config = dict(
    norm_place='peri',
    optimizer='adamw',
    lr_head=0.0139,
    dataset='wikipedia_en',
)
Each number is 50 + 15 x the weight over its row's rms, rounded and kept within 0 to 99. Layers, rows and columns count from 0. The size before them is the row's rms in percent of the matrix's.

# k: layer 7 attention key, 128x128, rms 0.0666, rows 12-38, columns 0-127
# q: layer 7 attention query, 128x128, rms 0.0699, rows 13-39, columns 0-127
k12 073:29 88 63 41 10 43 69 61 35 47 38 71 54 55 84 59 77 64 50 44 56 68 48 33 57 48 44 52 46 61 47 48 48 59 50 41 47 60 62 42 68 73 48 73 63 58 36 52 38 42 40 43 37 38 59 29 68 63 51 58 35 42 49 61 06 53 79 44 50 39 13 28 40 47 58 63 54 35 44 44 30 64 43 34 73 40 42 58 27 48 59 39 27 34 41 29 45 37 19 35 50 49 60 85 65 59 63 38 74 51 46 56 69 50 59 27 45 59 48 52 54 66 56 58 55 77 78 46
q13 080:61 33 51 61 42 68 72 55 47 46 29 46 73 28 65 55 42 43 45 55 65 27 38 20 45 50 46 67 63 45 57 36 52 50 43 37 57 36 46 38 42 46 82 38 36 62 41 31 22 49 38 72 46 30 37 58 30 35 42 54 76 28 54 46 42 43 56 37 33 21 42 46 16 61 38 80 36 12 50 42 35 49 52 47 74 51 42 15 45 38 46 71 46 36 33 49 44 71 60 38 47 37 59 58 41 53 15 45 25 49 75 25 46 58 81 36 47 42 64 52 61 71 45 43 49 79 50 64
k13 076:39 59 68 46 37 26 68 64 36 46 41 56 51 70 44 50 29 44 48 39 15 39 30 37 57 56 40 82 34 67 65 44 48 64 52 79 59 70 31 52 19 55 38 67 63 62 61 24 65 53 51 38 69 70 50 28 46 64 47 42 32 48 60 57 70 52 55 59 28 84 33 76 60 52 21 66 45 52 38 86 48 35 54 32 39 60 59 53 60 49 70 65 42 54 30 54 55 54 56 68 79 61 63 62 44 59 70 37 60 66 73 71 76 51 61 63 28 62 47 46 55 30 72 30 46 54 33 51
q14 086:57 38 62 63 36 52 78 64 28 67 25 65 54 51 50 45 53 25 70 60 64 56 37 66 39 61 59 49 36 45 54 44 66 41 33 96 16 64 56 71 56 63 52 56 63 60 24 56 60 00 42 60 55 75 39 42 44 53 32 60 84 38 47 46 47 35 37 43 53 55 44 33 28 57 45 48 52 36 53 61 65 68 29 30 43 68 78 29 39 63 49 71 47 44 38 35 59 63 69 56 48 57 44 60 23 65 41 62 34 28 56 59 59 49 42 44 18 45 54 46 53 62 56 35 75 34 51 70
k14 071:40 56 34 49 56 51 55 52 74 55 61 67 54 46 73 65 61 41 51 70 57 16 54 29 79 61 65 89 68 51 49 52 64 73 60 34 67 42 42 65 41 37 41 66 65 46 41 72 43 41 20 50 63 41 65 50 39 42 39 58 57 51 48 77 65 80 69 37 51 57 62 50 47 45 42 43 62 47 74 44 35 75 72 50 21 55 22 46 52 61 68 47 80 25 55 61 65 46 39 47 51 56 68 43 48 42 65 14 62 39 18 20 55 47 38 48 35 25 34 36 39 38 64 39 58 49 71 29
q15 099:67 33 57 46 58 56 42 53 68 64 49 38 45 59 37 51 57 41 38 22 30 66 70 42 68 30 71 29 72 54 55 62 50 58 61 36 69 33 40 53 35 39 61 55 51 41 57 39 21 42 68 58 57 34 52 63 50 55 40 41 44 51 26 59 42 57 43 58 38 68 49 65 27 13 52 26 57 42 60 54 13 58 75 65 85 29 57 58 60 48 52 62 70 69 37 40 47 54 57 61 92 23 31 34 57 43 60 53 79 68 35 62 46 57 47 37 68 79 71 40 34 20 62 31 42 60 49 33
k15 070:68 28 44 37 51 51 30 59 34 49 54 60 49 61 53 51 36 66 65 61 83 58 67 44 37 54 13 40 31 21 43 65 62 43 32 83 47 62 43 31 52 44 48 38 42 68 35 46 50 24 30 45 46 87 76 43 48 69 55 49 58 53 66 72 28 58 44 52 45 39 55 65 50 44 23 51 49 35 42 44 63 19 40 41 35 66 33 42 47 66 50 47 74 46 35 51 67 49 42 76 46 46 57 77 56 75 39 72 52 09 49 39 67 45 43 67 40 42 52 50 56 69 42 63 19 66 47 82
q16 062:21 52 34 75 39 53 61 60 51 54 46 47 32 49 19 26 62 45 58 47 25 47 28 44 45 37 53 51 73 24 40 72 57 49 44 50 59 59 46 33 65 46 40 26 49 50 40 19 58 75 38 47 48 39 27 56 50 48 40 27 28 42 40 41 43 46 62 45 48 31 62 60 30 41 57 36 39 34 34 54 43 16 36 56 80 52 50 38 75 25 43 50 73 43 15 52 20 70 65 49 33 30 65 48 32 32 43 58 32 37 33 41 47 62 56 74 35 00 44 35 50 51 63 46 48 48 40 46
k16 201:14 69 53 59 32 57 40 51 42 46 30 50 76 41 46 85 41 43 36 87 73 52 37 68 43 77 39 68 54 59 70 28 71 35 43 66 52 77 41 45 72 65 37 51 55 63 00 50 48 43 36 70 67 68 70 22 35 47 44 73 50 53 64 67 60 38 62 21 42 53 44 35 48 56 51 43 35 43 35 66 56 49 55 38 41 55 48 61 37 49 76 49 49 51 77 46 99 36 39 38 57 64 46 56 36 67 45 51 45 39 51 57 46 49 31 62 39 67 52 64 42 60 38 38 53 43 55 57
q17 072:63 45 70 70 66 57 35 70 61 53 31 52 50 67 73 70 52 34 53 55 55 52 64 33 36 44 46 49 72 31 53 14 41 59 57 54 40 30 42 57 81 45 80 63 39 68 41 38 60 21 42 48 69 53 48 46 33 73 42 55 50 53 42 50 50 46 58 61 34 60 67 30 66 71 86 47 60 65 42 44 51 51 53 53 44 60 45 68 29 56 40 65 52 51 70 64 15 49 33 54 47 07 47 73 49 34 58 90 49 44 68 36 30 41 61 43 46 63 58 18 50 33 32 45 40 39 80 70
k17 099:57 54 46 43 52 70 54 52 58 54 69 55 25 69 63 42 42 65 36 18 14 64 49 60 46 27 78 38 48 42 53 57 15 63 40 29 48 08 54 39 49 45 59 38 51 37 79 44 59 65 62 53 43 32 12 56 56 46 41 30 57 37 30 39 38 60 21 68 74 53 36 57 70 34 46 65 52 21 49 50 42 46 46 73 45 43 35 56 48 51 26 36 49 55 37 65 36 49 61 80 50 50 39 42 46 40 48 37 59 53 55 44 61 67 53 36 46 55 56 45 51 47 62 70 23 94 16 52
q18 084:60 50 51 51 17 36 25 41 27 55 45 51 67 67 60 59 46 50 38 43 61 49 46 38 40 48 23 58 49 39 63 17 61 33 58 57 54 39 66 39 48 81 51 45 57 50 67 44 43 79 50 37 60 38 70 42 50 42 35 54 74 43 68 61 38 44 51 44 34 31 04 61 70 61 45 47 59 67 50 58 51 58 49 24 42 21 59 69 34 30 35 77 55 56 74 33 34 66 56 49 37 16 49 77 27 45 31 48 74 26 79 47 37 54 47 23 20 56 49 37 52 70 47 59 53 39 58 63
k18 086:53 78 63 67 61 55 30 48 54 76 53 50 50 34 43 90 44 37 45 60 62 66 35 99 47 52 47 76 50 31 57 49 40 91 48 61 50 58 54 50 55 59 63 63 88 57 39 46 45 44 46 52 64 64 48 41 41 45 31 79 31 43 34 66 66 41 39 45 31 46 47 44 70 56 56 38 40 33 26 55 55 31 46 45 44 67 63 42 51 73 29 15 51 24 43 43 51 58 43 50 29 63 49 58 66 54 39 69 53 47 40 27 51 57 33 43 60 72 68 52 19 73 48 63 45 62 22 60
q19 080:49 49 40 38 44 58 50 51 56 34 33 86 50 39 33 53 76 82 63 51 36 56 47 72 51 74 61 41 42 40 40 41 48 37 60 37 77 46 42 50 52 48 56 37 49 58 56 60 64 47 76 61 52 38 43 53 36 43 37 93 51 63 42 48 50 21 55 35 21 44 66 48 43 38 35 52 40 70 53 57 36 65 51 42 58 24 52 49 16 59 43 24 55 58 49 99 48 58 51 46 59 52 42 56 75 49 48 59 47 30 75 25 23 48 58 28 57 52 21 52 52 24 70 42 52 12 48 28
k19 079:47 63 60 47 35 06 28 55 51 43 51 37 70 48 59 81 43 34 61 59 54 32 65 48 74 24 59 46 46 45 39 58 44 59 33 45 33 44 29 56 33 46 44 64 49 32 44 42 41 50 15 55 37 59 57 68 67 55 50 40 55 61 47 48 48 40 37 27 67 36 49 28 62 53 58 40 52 17 50 31 76 32 51 72 50 44 58 72 71 62 80 70 39 42 50 37 51 58 50 59 55 55 72 57 03 47 55 56 55 38 39 31 62 39 54 64 51 53 90 04 51 44 60 62 37 55 77 46
q20 083:51 39 54 62 38 45 66 86 52 23 37 66 66 27 28 66 26 50 43 56 47 60 21 67 49 56 46 69 42 65 45 39 60 43 63 62 57 63 47 31 64 46 68 39 45 33 59 24 27 65 61 63 36 56 61 36 61 44 76 55 36 28 49 57 52 32 32 57 63 16 55 71 53 30 41 56 46 68 61 67 66 62 58 51 45 54 60 42 65 29 89 40 43 47 67 41 44 54 40 43 32 90 54 52 54 59 48 34 32 71 24 50 37 27 54 53 53 35 30 71 46 81 18 59 65 59 62 59
k20 089:44 56 65 59 45 60 37 50 69 67 84 30 35 72 55 48 56 49 84 52 51 52 52 54 51 53 47 29 46 45 62 76 60 42 18 38 39 32 60 51 33 51 42 74 60 61 68 52 39 68 45 25 97 52 58 55 47 66 63 26 59 41 22 33 77 62 34 70 23 58 34 57 52 52 41 50 36 46 62 41 32 66 60 47 43 61 39 46 33 43 40 59 33 49 52 38 27 71 75 57 47 48 56 63 86 19 54 44 74 54 66 50 52 55 74 79 59 72 49 55 66 31 53 51 73 47 67 40
q21 084:22 60 41 62 38 66 48 58 61 57 81 42 62 66 30 50 56 53 44 42 62 26 69 62 44 19 49 52 72 48 51 59 48 70 58 57 44 47 35 80 77 46 54 33 60 49 44 38 49 57 57 27 66 24 36 33 66 47 58 65 50 59 49 60 46 62 62 67 51 60 53 37 67 62 46 77 51 63 64 29 83 23 63 37 28 36 46 35 47 23 42 34 46 57 70 46 53 47 44 68 64 53 74 57 76 34 43 48 34 39 40 52 51 45 41 43 64 40 80 37 50 64 33 72 20 90 45 88
k21 084:35 52 59 27 29 62 57 43 32 33 22 39 51 41 45 37 38 55 65 56 59 42 22 27 50 45 46 31 55 15 43 60 33 33 42 69 50 49 46 59 59 68 40 39 57 38 54 58 94 49 36 49 45 53 47 63 76 47 55 58 61 21 39 51 60 47 58 57 49 39 13 37 71 52 39 27 62 46 61 44 55 51 39 54 43 32 39 55 47 40 60 38 37 51 20 72 51 22 62 33 64 67 42 21 34 33 50 30 36 76 47 90 54 49 32 38 76 50 38 74 56 55 45 67 49 41 87 51
q22 079:37 82 49 65 35 52 36 56 61 61 60 51 48 48 73 70 65 14 55 65 54 40 57 35 25 38 49 61 58 33 49 68 43 57 49 60 40 54 48 49 42 38 56 35 54 52 51 22 67 45 45 36 43 32 14 57 57 45 38 36 57 37 36 53 51 54 84 28 60 30 49 68 27 61 53 68 10 30 47 80 35 35 59 44 26 48 45 59 45 56 37 47 45 82 44 68 30 22 51 65 38 37 33 52 43 54 52 66 31 62 39 56 22 41 34 48 48 56 59 82 46 50 24 21 58 45 59 18
k22 088:28 12 55 51 47 57 83 28 53 74 52 13 59 38 08 31 37 51 57 55 57 51 53 69 66 45 57 44 15 51 32 63 90 51 53 40 45 67 59 55 49 45 43 51 69 41 65 69 57 89 63 33 56 48 41 60 56 60 60 59 82 39 64 42 49 63 48 51 27 36 45 46 60 50 59 67 51 57 38 52 48 68 74 65 66 31 17 59 59 50 44 33 69 31 47 40 37 59 46 42 55 52 72 21 61 61 37 29 48 57 50 48 61 59 43 66 41 44 48 31 59 62 51 42 35 77 61 66
q23 074:94 62 11 41 37 58 47 36 57 55 53 40 59 84 26 33 38 66 99 37 54 49 42 50 26 45 36 25 48 42 51 70 66 59 24 50 51 48 63 54 52 60 51 59 83 56 48 55 54 45 61 42 61 80 46 48 66 58 49 71 35 38 46 39 52 52 33 67 55 45 54 75 50 52 60 37 43 64 49 30 41 21 22 32 40 33 56 48 46 77 33 48 81 63 60 61 64 34 44 41 42 38 54 57 40 69 43 42 86 81 62 43 63 38 61 26 53 49 49 46 54 51 41 61 47 37 45 44
k23 083:49 55 72 30 47 57 34 69 35 80 37 63 51 49 49 83 52 46 37 59 64 63 59 54 60 73 46 74 61 66 66 34 51 43 50 44 42 71 41 64 86 39 32 43 58 47 30 45 67 44 52 64 59 62 62 27 47 39 43 81 44 66 46 43 57 39 60 53 47 31 61 19 38 77 52 63 31 39 31 53 60 64 35 48 50 55 69 60 59 06 42 68 71 37 63 40 51 57 30 40 40 22 63 46 41 62 38 53 39 58 39 29 22 32 30 41 47 84 64 68 55 40 32 46 28 57 61 72
q24 085:45 77 13 18 56 14 47 45 38 56 79 22 38 53 41 46 62 47 61 25 36 50 62 71 52 30 72 48 35 35 29 69 39 61 55 67 40 44 58 56 28 47 19 57 27 44 60 49 48 34 31 59 45 53 48 59 81 79 42 64 42 64 29 58 40 41 23 53 73 68 59 65 63 35 42 51 58 41 53 50 59 73 63 54 66 60 38 51 40 73 52 43 71 50 25 42 37 37 51 50 40 46 70 61 47 50 63 64 90 37 39 76 52 69 41 61 53 36 67 36 68 43 52 36 33 48 44 45
k24 088:34 31 65 50 50 69 36 50 52 60 48 65 60 11 61 67 69 37 37 79 73 53 46 38 34 72 25 77 54 50 80 28 83 35 45 61 86 57 58 76 59 77 51 39 51 51 25 57 31 55 37 72 36 54 30 53 49 59 38 75 67 53 67 58 57 48 67 34 59 49 66 30 41 37 61 29 49 57 55 49 58 76 48 47 60 53 55 53 45 59 72 58 67 27 76 53 76 45 52 59 61 47 49 43 21 35 48 45 43 39 36 74 56 66 37 52 41 54 41 60 24 42 43 45 34 35 66 69
q25 068:43 59 35 74 86 50 24 53 56 50 52 49 68 59 46 66 43 53 40 57 39 49 54 58 59 50 40 40 52 69 34 57 24 87 38 35 29 36 31 24 63 22 45 66 36 50 66 44 51 64 47 42 48 27 62 44 47 54 56 39 70 26 25 59 22 33 27 59 84 39 33 43 59 23 56 52 88 54 55 44 40 59 46 54 54 34 50 32 32 63 27 54 58 69 39 40 39 49 47 39 47 21 54 45 58 58 14 47 39 36 81 43 53 48 63 33 49 40 82 43 62 32 43 79 44 57 50 58
k25 081:50 35 68 42 39 62 34 60 49 35 39 54 47 48 45 44 37 40 74 51 55 39 35 33 59 76 54 49 50 49 40 40 58 56 47 66 46 75 26 76 30 62 65 62 42 62 30 55 49 23 74 57 52 60 44 48 57 55 61 60 31 68 56 36 47 72 74 64 65 52 44 31 70 59 49 11 40 41 46 89 85 31 55 41 18 71 72 25 53 61 51 42 51 46 60 43 42 63 51 49 40 70 50 60 54 53 80 43 48 61 51 52 67 63 34 52 42 51 04 49 50 30 24 56 55 81 39 79
q26 072:49 72 45 24 49 62 40 40 54 50 51 45 46 61 44 57 66 60 18 33 57 84 26 35 40 31 33 47 52 56 45 51 42 71 65 63 60 47 41 26 30 91 53 51 27 53 56 39 51 33 89 47 36 56 41 31 50 46 27 65 60 64 69 55 43 55 47 41 51 52 60 38 42 37 55 51 35 68 48 37 47 49 33 34 14 88 60 32 56 29 50 38 58 51 35 39 17 50 53 70 50 63 33 69 45 29 26 56 64 55 33 60 38 44 50 33 30 72 63 65 68 52 52 34 64 46 14 66
k26 079:34 62 66 40 21 42 53 50 27 19 29 55 59 62 55 55 42 58 63 55 52 54 44 62 33 30 48 50 50 38 59 52 34 23 55 46 47 26 48 55 66 71 46 25 86 60 44 81 53 57 46 20 49 35 47 52 54 54 99 37 63 38 67 82 60 34 78 52 42 74 54 52 51 56 50 51 56 49 38 65 36 38 68 67 44 58 31 52 43 58 57 49 55 55 63 44 63 66 33 55 34 24 53 61 45 41 76 26 48 32 53 63 57 74 49 50 79 68 22 53 70 25 49 66 47 40 51 75
q27 077:45 63 57 36 59 43 41 31 54 35 69 43 42 71 43 58 31 60 76 44 32 37 34 37 63 48 27 68 46 76 67 72 61 62 51 57 46 62 42 46 63 32 53 45 60 19 45 31 61 57 69 70 51 22 64 54 54 50 54 53 16 40 46 73 14 60 81 51 54 71 37 67 40 49 69 41 29 40 74 30 50 81 80 34 53 65 53 39 46 34 75 55 65 58 53 39 49 43 44 55 37 40 35 59 53 59 58 42 26 63 59 56 75 52 46 36 89 44 48 55 48 40 33 60 09 50 35 50
k27 074:35 30 33 79 72 87 74 39 40 43 62 46 58 61 71 30 57 52 58 48 56 58 68 50 54 60 40 35 50 26 22 54 49 55 26 59 44 59 46 43 70 62 78 49 56 48 73 63 75 31 50 43 52 46 48 74 48 52 65 76 89 42 68 49 53 60 09 51 25 48 43 36 75 79 87 43 64 80 41 53 49 18 41 42 56 32 35 53 42 34 44 49 57 50 52 47 45 40 76 30 38 49 46 51 48 55 50 69 47 49 40 59 39 77 58 46 27 46 62 46 67 58 45 64 64 56 61 42
q28 078:82 37 54 51 52 46 54 61 43 52 68 66 66 51 64 41 49 35 48 44 26 87 55 54 71 57 47 41 40 73 60 75 24 39 66 79 65 50 37 63 55 30 61 48 43 47 86 69 57 50 50 42 38 55 52 54 31 50 40 10 72 48 26 56 48 73 31 45 35 47 38 52 37 34 39 75 33 45 64 41 47 27 43 70 52 79 46 41 30 22 54 59 47 35 31 33 23 62 50 56 58 33 46 53 57 63 72 54 80 40 55 31 62 47 55 52 55 54 76 54 69 25 77 70 55 33 53 44
k28 083:32 14 42 60 24 61 44 40 27 54 08 41 54 46 53 80 35 50 28 53 58 60 43 73 13 56 42 73 35 62 60 72 64 59 42 56 60 74 59 16 61 82 37 61 42 66 46 37 47 46 44 75 62 73 58 34 48 60 51 68 57 61 68 48 31 32 84 37 46 63 46 36 44 57 32 72 56 53 30 71 58 73 47 44 44 66 60 57 72 52 65 48 50 41 62 15 44 56 45 38 54 61 47 36 27 28 55 67 46 30 46 68 41 57 57 41 59 47 55 52 38 39 42 61 62 46 38 65
q29 077:43 54 55 40 53 37 52 55 92 51 55 28 68 35 75 16 44 46 83 38 19 88 51 82 34 32 72 50 24 70 38 55 53 51 74 64 57 41 43 43 51 48 55 58 54 52 44 53 69 33 58 39 33 60 56 58 52 66 56 26 61 69 51 34 44 52 41 61 75 64 39 47 39 47 56 67 67 51 38 57 32 28 46 27 52 55 39 48 26 40 56 60 35 60 56 46 17 54 38 49 39 47 58 59 57 56 47 78 55 44 51 64 52 43 44 17 36 85 39 69 72 66 68 44 49 20 52 45
k29 080:13 69 33 55 21 55 58 35 25 51 37 56 50 54 54 59 43 51 46 47 91 55 50 43 55 54 36 55 61 59 75 58 70 31 38 35 70 37 68 51 32 47 35 53 47 47 40 67 30 66 56 32 39 54 48 41 50 33 58 57 53 33 67 59 38 52 47 19 64 30 42 44 24 74 51 80 39 28 44 58 77 45 31 71 33 71 59 26 45 57 91 35 48 45 75 44 43 59 48 52 40 60 29 25 59 71 37 56 27 34 33 38 39 32 44 60 34 56 44 70 62 45 37 51 66 65 73 49
q30 072:41 42 62 42 41 30 71 42 81 56 76 35 41 43 49 53 55 72 44 58 64 57 69 66 54 67 52 35 46 50 76 56 64 71 40 55 46 38 46 66 70 37 73 33 58 38 43 51 40 40 58 72 49 40 37 70 51 36 42 34 76 50 83 66 64 51 49 46 44 86 43 44 49 50 40 20 58 63 57 47 45 21 82 26 55 33 54 55 61 81 32 49 73 48 59 57 39 64 58 21 65 11 41 35 56 58 42 63 54 61 68 47 68 54 63 82 72 67 54 39 61 71 33 43 29 37 49 47
k30 084:44 60 42 70 51 58 44 80 22 55 52 54 62 48 57 61 42 47 54 78 49 29 26 70 67 56 43 40 69 44 45 49 41 28 39 82 54 65 32 59 70 55 19 37 23 53 41 64 60 38 18 50 28 66 73 23 42 40 45 55 20 40 39 55 56 73 59 25 23 39 76 50 41 56 60 67 41 29 37 63 65 52 23 38 61 57 47 58 26 60 51 68 67 32 38 79 74 41 54 62 62 75 67 64 46 53 68 39 44 55 43 44 26 37 43 26 44 61 50 46 44 37 38 64 47 52 64 34
q31 080:45 62 46 39 45 43 37 09 60 38 58 64 39 53 61 18 53 50 75 48 22 58 67 61 30 29 60 03 47 59 44 73 37 70 30 38 44 63 76 67 69 51 26 71 40 44 57 37 23 40 39 58 24 53 62 45 38 59 64 25 63 48 58 41 49 75 26 46 40 36 71 51 67 45 23 54 39 40 43 64 35 51 45 50 36 42 48 30 58 70 53 62 22 77 56 36 41 50 57 56 72 49 71 55 40 61 76 64 34 39 54 52 57 35 50 45 57 44 56 57 63 55 54 70 19 38 37 42
k31 081:31 77 23 65 40 25 61 47 37 38 57 23 60 31 40 63 35 44 15 90 66 62 49 49 67 59 37 76 46 58 30 45 70 47 26 47 45 67 50 67 69 60 26 47 53 56 00 54 52 42 49 35 65 52 40 45 42 37 47 36 52 59 69 70 67 51 67 49 56 45 69 51 31 50 36 37 47 32 42 56 63 62 30 52 29 59 68 45 58 35 64 32 45 44 47 56 68 59 56 39 30 67 60 30 44 66 59 48 34 38 32 56 53 66 36 70 41 32 52 17 34 63 44 36 71 56 70 45
q32 094:43 84 46 48 45 60 29 40 57 47 79 47 32 68 31 30 68 39 58 35 22 52 51 50 41 53 49 30 47 36 29 60 34 40 53 49 30 47 42 50 43 63 37 54 42 54 75 26 20 52 50 53 37 27 53 82 52 66 56 21 36 36 39 57 50 64 52 83 59 33 59 82 46 39 85 34 39 38 44 42 27 21 35 48 75 56 43 40 64 60 61 78 50 60 45 46 50 54 48 56 49 42 43 55 15 46 63 76 65 58 42 51 40 49 48 39 39 25 79 40 59 69 49 79 50 74 46 64
k32 121:68 46 42 35 44 45 64 29 54 52 74 27 39 37 54 03 65 52 52 23 31 35 64 48 51 17 75 30 37 65 47 80 46 59 73 18 36 29 42 46 32 32 61 53 43 48 68 45 64 59 49 42 30 24 49 71 58 60 33 24 29 59 39 47 32 52 32 63 57 50 44 89 42 44 42 54 65 56 50 45 52 48 38 68 90 29 29 54 67 43 48 52 52 54 27 63 38 56 63 53 44 44 56 30 53 51 70 56 54 43 36 37 67 46 73 37 51 32 70 42 53 47 63 54 46 71 46 30
q33 082:51 77 34 44 52 70 60 41 47 54 81 40 48 76 40 19 56 36 45 38 67 66 42 52 34 59 20 33 51 60 42 82 50 22 53 48 72 41 32 64 33 58 34 56 28 44 75 42 39 76 42 39 55 43 67 49 66 68 57 41 23 32 68 55 40 53 41 75 64 54 56 61 64 39 68 45 43 49 43 52 56 16 25 36 32 68 53 25 55 37 68 80 67 65 61 55 43 50 59 50 45 29 58 45 26 56 51 78 42 62 35 80 42 52 36 53 44 41 44 17 51 66 33 54 70 58 49 61
k33 097:71 60 36 39 66 37 33 50 56 58 78 59 28 71 51 30 73 70 57 16 36 60 58 50 70 39 84 24 42 51 40 60 35 55 62 24 39 40 53 47 33 57 53 43 56 42 81 43 54 75 68 35 50 11 44 82 61 38 42 25 53 45 22 41 51 54 36 79 43 44 35 67 55 53 57 57 65 69 61 35 41 57 50 68 79 59 26 48 43 58 48 54 37 38 56 38 26 60 43 46 68 40 56 61 54 49 35 33 58 58 46 56 39 51 69 41 77 23 53 43 45 44 54 74 56 75 32 32
q34 084:30 62 57 70 27 37 32 57 44 54 34 64 63 28 73 58 50 27 29 58 58 40 33 50 55 60 32 77 28 65 55 30 71 24 37 69 53 55 45 42 51 57 47 61 67 60 45 46 44 44 49 56 40 47 77 33 33 33 39 56 74 31 69 60 56 40 37 40 58 70 37 26 42 58 83 40 44 50 45 55 61 44 40 34 22 58 58 55 54 29 81 81 25 38 82 49 68 45 45 37 65 61 63 69 32 55 42 48 33 53 40 75 41 29 24 70 23 59 51 57 24 61 54 41 36 55 68 58
k34 072:54 49 48 61 26 52 27 46 45 44 66 36 39 57 37 32 43 45 33 53 36 24 65 60 21 65 53 32 47 44 57 77 50 58 41 39 55 37 33 55 46 42 78 68 70 41 68 43 91 32 51 61 40 48 48 52 27 64 50 31 53 36 34 71 71 49 60 49 49 57 55 57 61 36 58 67 61 60 43 07 66 54 66 43 69 25 44 55 47 14 37 40 54 48 48 44 71 65 43 28 54 40 42 58 43 67 44 48 50 78 41 76 67 43 36 47 39 48 23 56 44 71 65 44 31 81 05 42
q35 096:58 49 64 62 40 40 59 54 31 53 25 60 55 38 58 62 31 34 41 82 73 17 26 49 65 62 50 96 30 68 77 35 60 29 43 67 40 66 43 49 54 67 52 63 65 81 33 50 37 62 53 71 70 68 73 32 43 52 82 67 53 25 50 63 45 49 64 32 38 48 34 26 47 69 41 60 33 56 56 60 63 52 71 53 51 54 60 69 26 71 55 43 47 25 75 53 58 56 33 55 62 50 45 66 53 41 50 33 18 61 50 71 52 51 39 62 32 66 40 51 40 52 40 38 52 53 72 63
k35 085:21 26 57 69 50 53 42 56 34 49 34 34 78 58 47 70 48 49 57 62 68 51 17 64 47 64 44 57 62 59 52 23 71 39 39 55 88 67 57 52 45 42 63 48 54 68 38 47 51 52 33 39 84 72 92 47 28 52 43 74 51 65 74 50 68 54 65 25 60 47 63 15 34 48 63 43 51 60 51 65 45 65 29 44 40 70 34 61 54 48 63 54 48 55 78 41 71 35 39 36 54 65 63 36 46 79 35 81 41 36 50 55 54 56 26 53 33 78 35 47 49 73 54 50 59 61 47 55
q36 079:45 15 56 59 49 36 56 65 30 44 40 61 67 57 66 48 51 48 42 53 79 48 51 29 52 60 25 80 69 69 48 36 87 44 52 83 69 66 50 35 52 56 51 53 73 55 28 50 47 19 42 38 68 75 54 35 40 49 56 95 72 54 48 54 42 35 55 34 51 54 54 36 58 43 59 39 31 61 37 43 58 47 89 43 43 71 40 60 50 38 66 43 61 42 67 50 62 69 69 39 53 25 36 54 57 43 31 35 20 35 72 54 72 53 43 52 30 69 39 44 59 66 27 43 67 51 63 65
k36 085:07 64 49 59 41 29 49 62 66 54 57 48 49 39 37 73 30 28 32 63 60 52 35 47 26 67 51 51 67 45 75 53 51 46 40 51 51 90 55 44 70 46 51 48 40 70 21 62 71 31 47 45 55 51 82 31 53 60 60 60 59 37 67 69 56 65 49 34 55 65 60 36 35 71 29 44 31 49 34 57 70 30 33 20 38 48 72 54 42 58 36 45 62 47 39 41 73 63 45 32 46 60 71 33 32 79 46 52 48 53 57 62 27 40 35 65 49 50 43 79 56 50 37 30 87 37 33 31
q37 078:53 37 45 48 36 61 64 57 43 79 14 59 66 58 56 60 29 44 47 55 66 38 38 48 85 42 35 65 41 74 42 28 48 31 47 59 54 46 63 69 75 57 55 64 76 54 33 53 66 77 68 55 43 30 63 45 21 30 50 72 43 55 66 53 59 72 35 40 80 58 31 23 56 73 58 43 58 55 42 66 69 66 57 37 52 41 68 47 22 57 61 28 57 21 71 42 52 42 50 52 47 56 53 61 75 35 54 26 08 52 72 58 62 38 54 62 47 63 52 54 80 32 56 46 66 41 49 47
k37 094:25 67 69 62 22 55 66 48 22 66 39 66 72 47 45 70 68 51 53 85 52 46 56 64 59 60 60 66 40 68 46 31 74 55 47 80 71 54 38 47 75 68 51 59 37 70 21 57 59 26 57 75 73 42 60 41 53 38 57 79 43 47 54 68 67 45 66 25 65 74 60 22 39 56 49 45 36 66 54 71 52 40 44 49 57 47 32 55 48 45 72 59 62 50 62 54 89 51 26 39 46 58 25 46 35 63 52 62 36 47 58 74 60 52 42 78 34 46 45 47 50 62 27 52 36 51 73 66
q38 067:41 79 34 57 24 58 55 66 31 61 44 59 46 56 30 73 54 47 25 54 80 68 56 35 49 34 37 51 46 37 41 50 44 32 64 61 44 48 34 44 54 87 53 79 37 49 38 52 46 29 55 46 39 58 54 11 61 55 57 52 38 35 62 63 50 27 48 50 40 41 45 22 55 56 58 43 51 26 47 47 53 21 33 55 39 82 56 35 63 24 71 48 60 66 63 72 53 30 60 36 54 48 47 60 19 51 30 64 60 52 60 52 59 06 31 41 17 25 52 69 33 60 26 51 41 47 47 58
k38 085:35 54 68 48 50 59 25 54 48 19 48 37 54 63 48 45 57 50 37 61 28 64 41 80 37 69 45 10 49 45 51 61 42 71 40 19 72 61 46 48 96 37 23 52 70 62 61 49 71 36 28 47 61 51 53 61 60 96 62 27 55 54 27 56 56 45 71 73 66 62 61 46 75 46 40 81 76 59 48 40 36 56 64 38 46 45 40 47 50 62 40 33 63 50 58 46 51 64 16 51 68 64 38 53 42 65 58 57 54 71 41 61 55 60 43 55 68 56 37 43 57 45 36 75 49 51 23 49
q39 073:58 34 58 08 55 59 49 37 51 44 68 31 22 75 49 60 70 57 53 55 47 62 51 53 49 37 68 43 43 63 63 47 51 78 73 28 44 46 69 61 64 45 53 59 49 17 72 29 39 46 56 47 42 52 41 71 45 32 33 36 55 48 64 79 56 61 31 42 46 79 22 53 37 61 36 42 82 49 66 30 13 65 57 51 57 60 75 46 42 62 35 66 66 70 44 68 42 47 68 44 34 46 44 47 58 57 46 55 68 36 37 64 24 56 63 27 69 63 31 29 17 39 71 55 39 39 39 54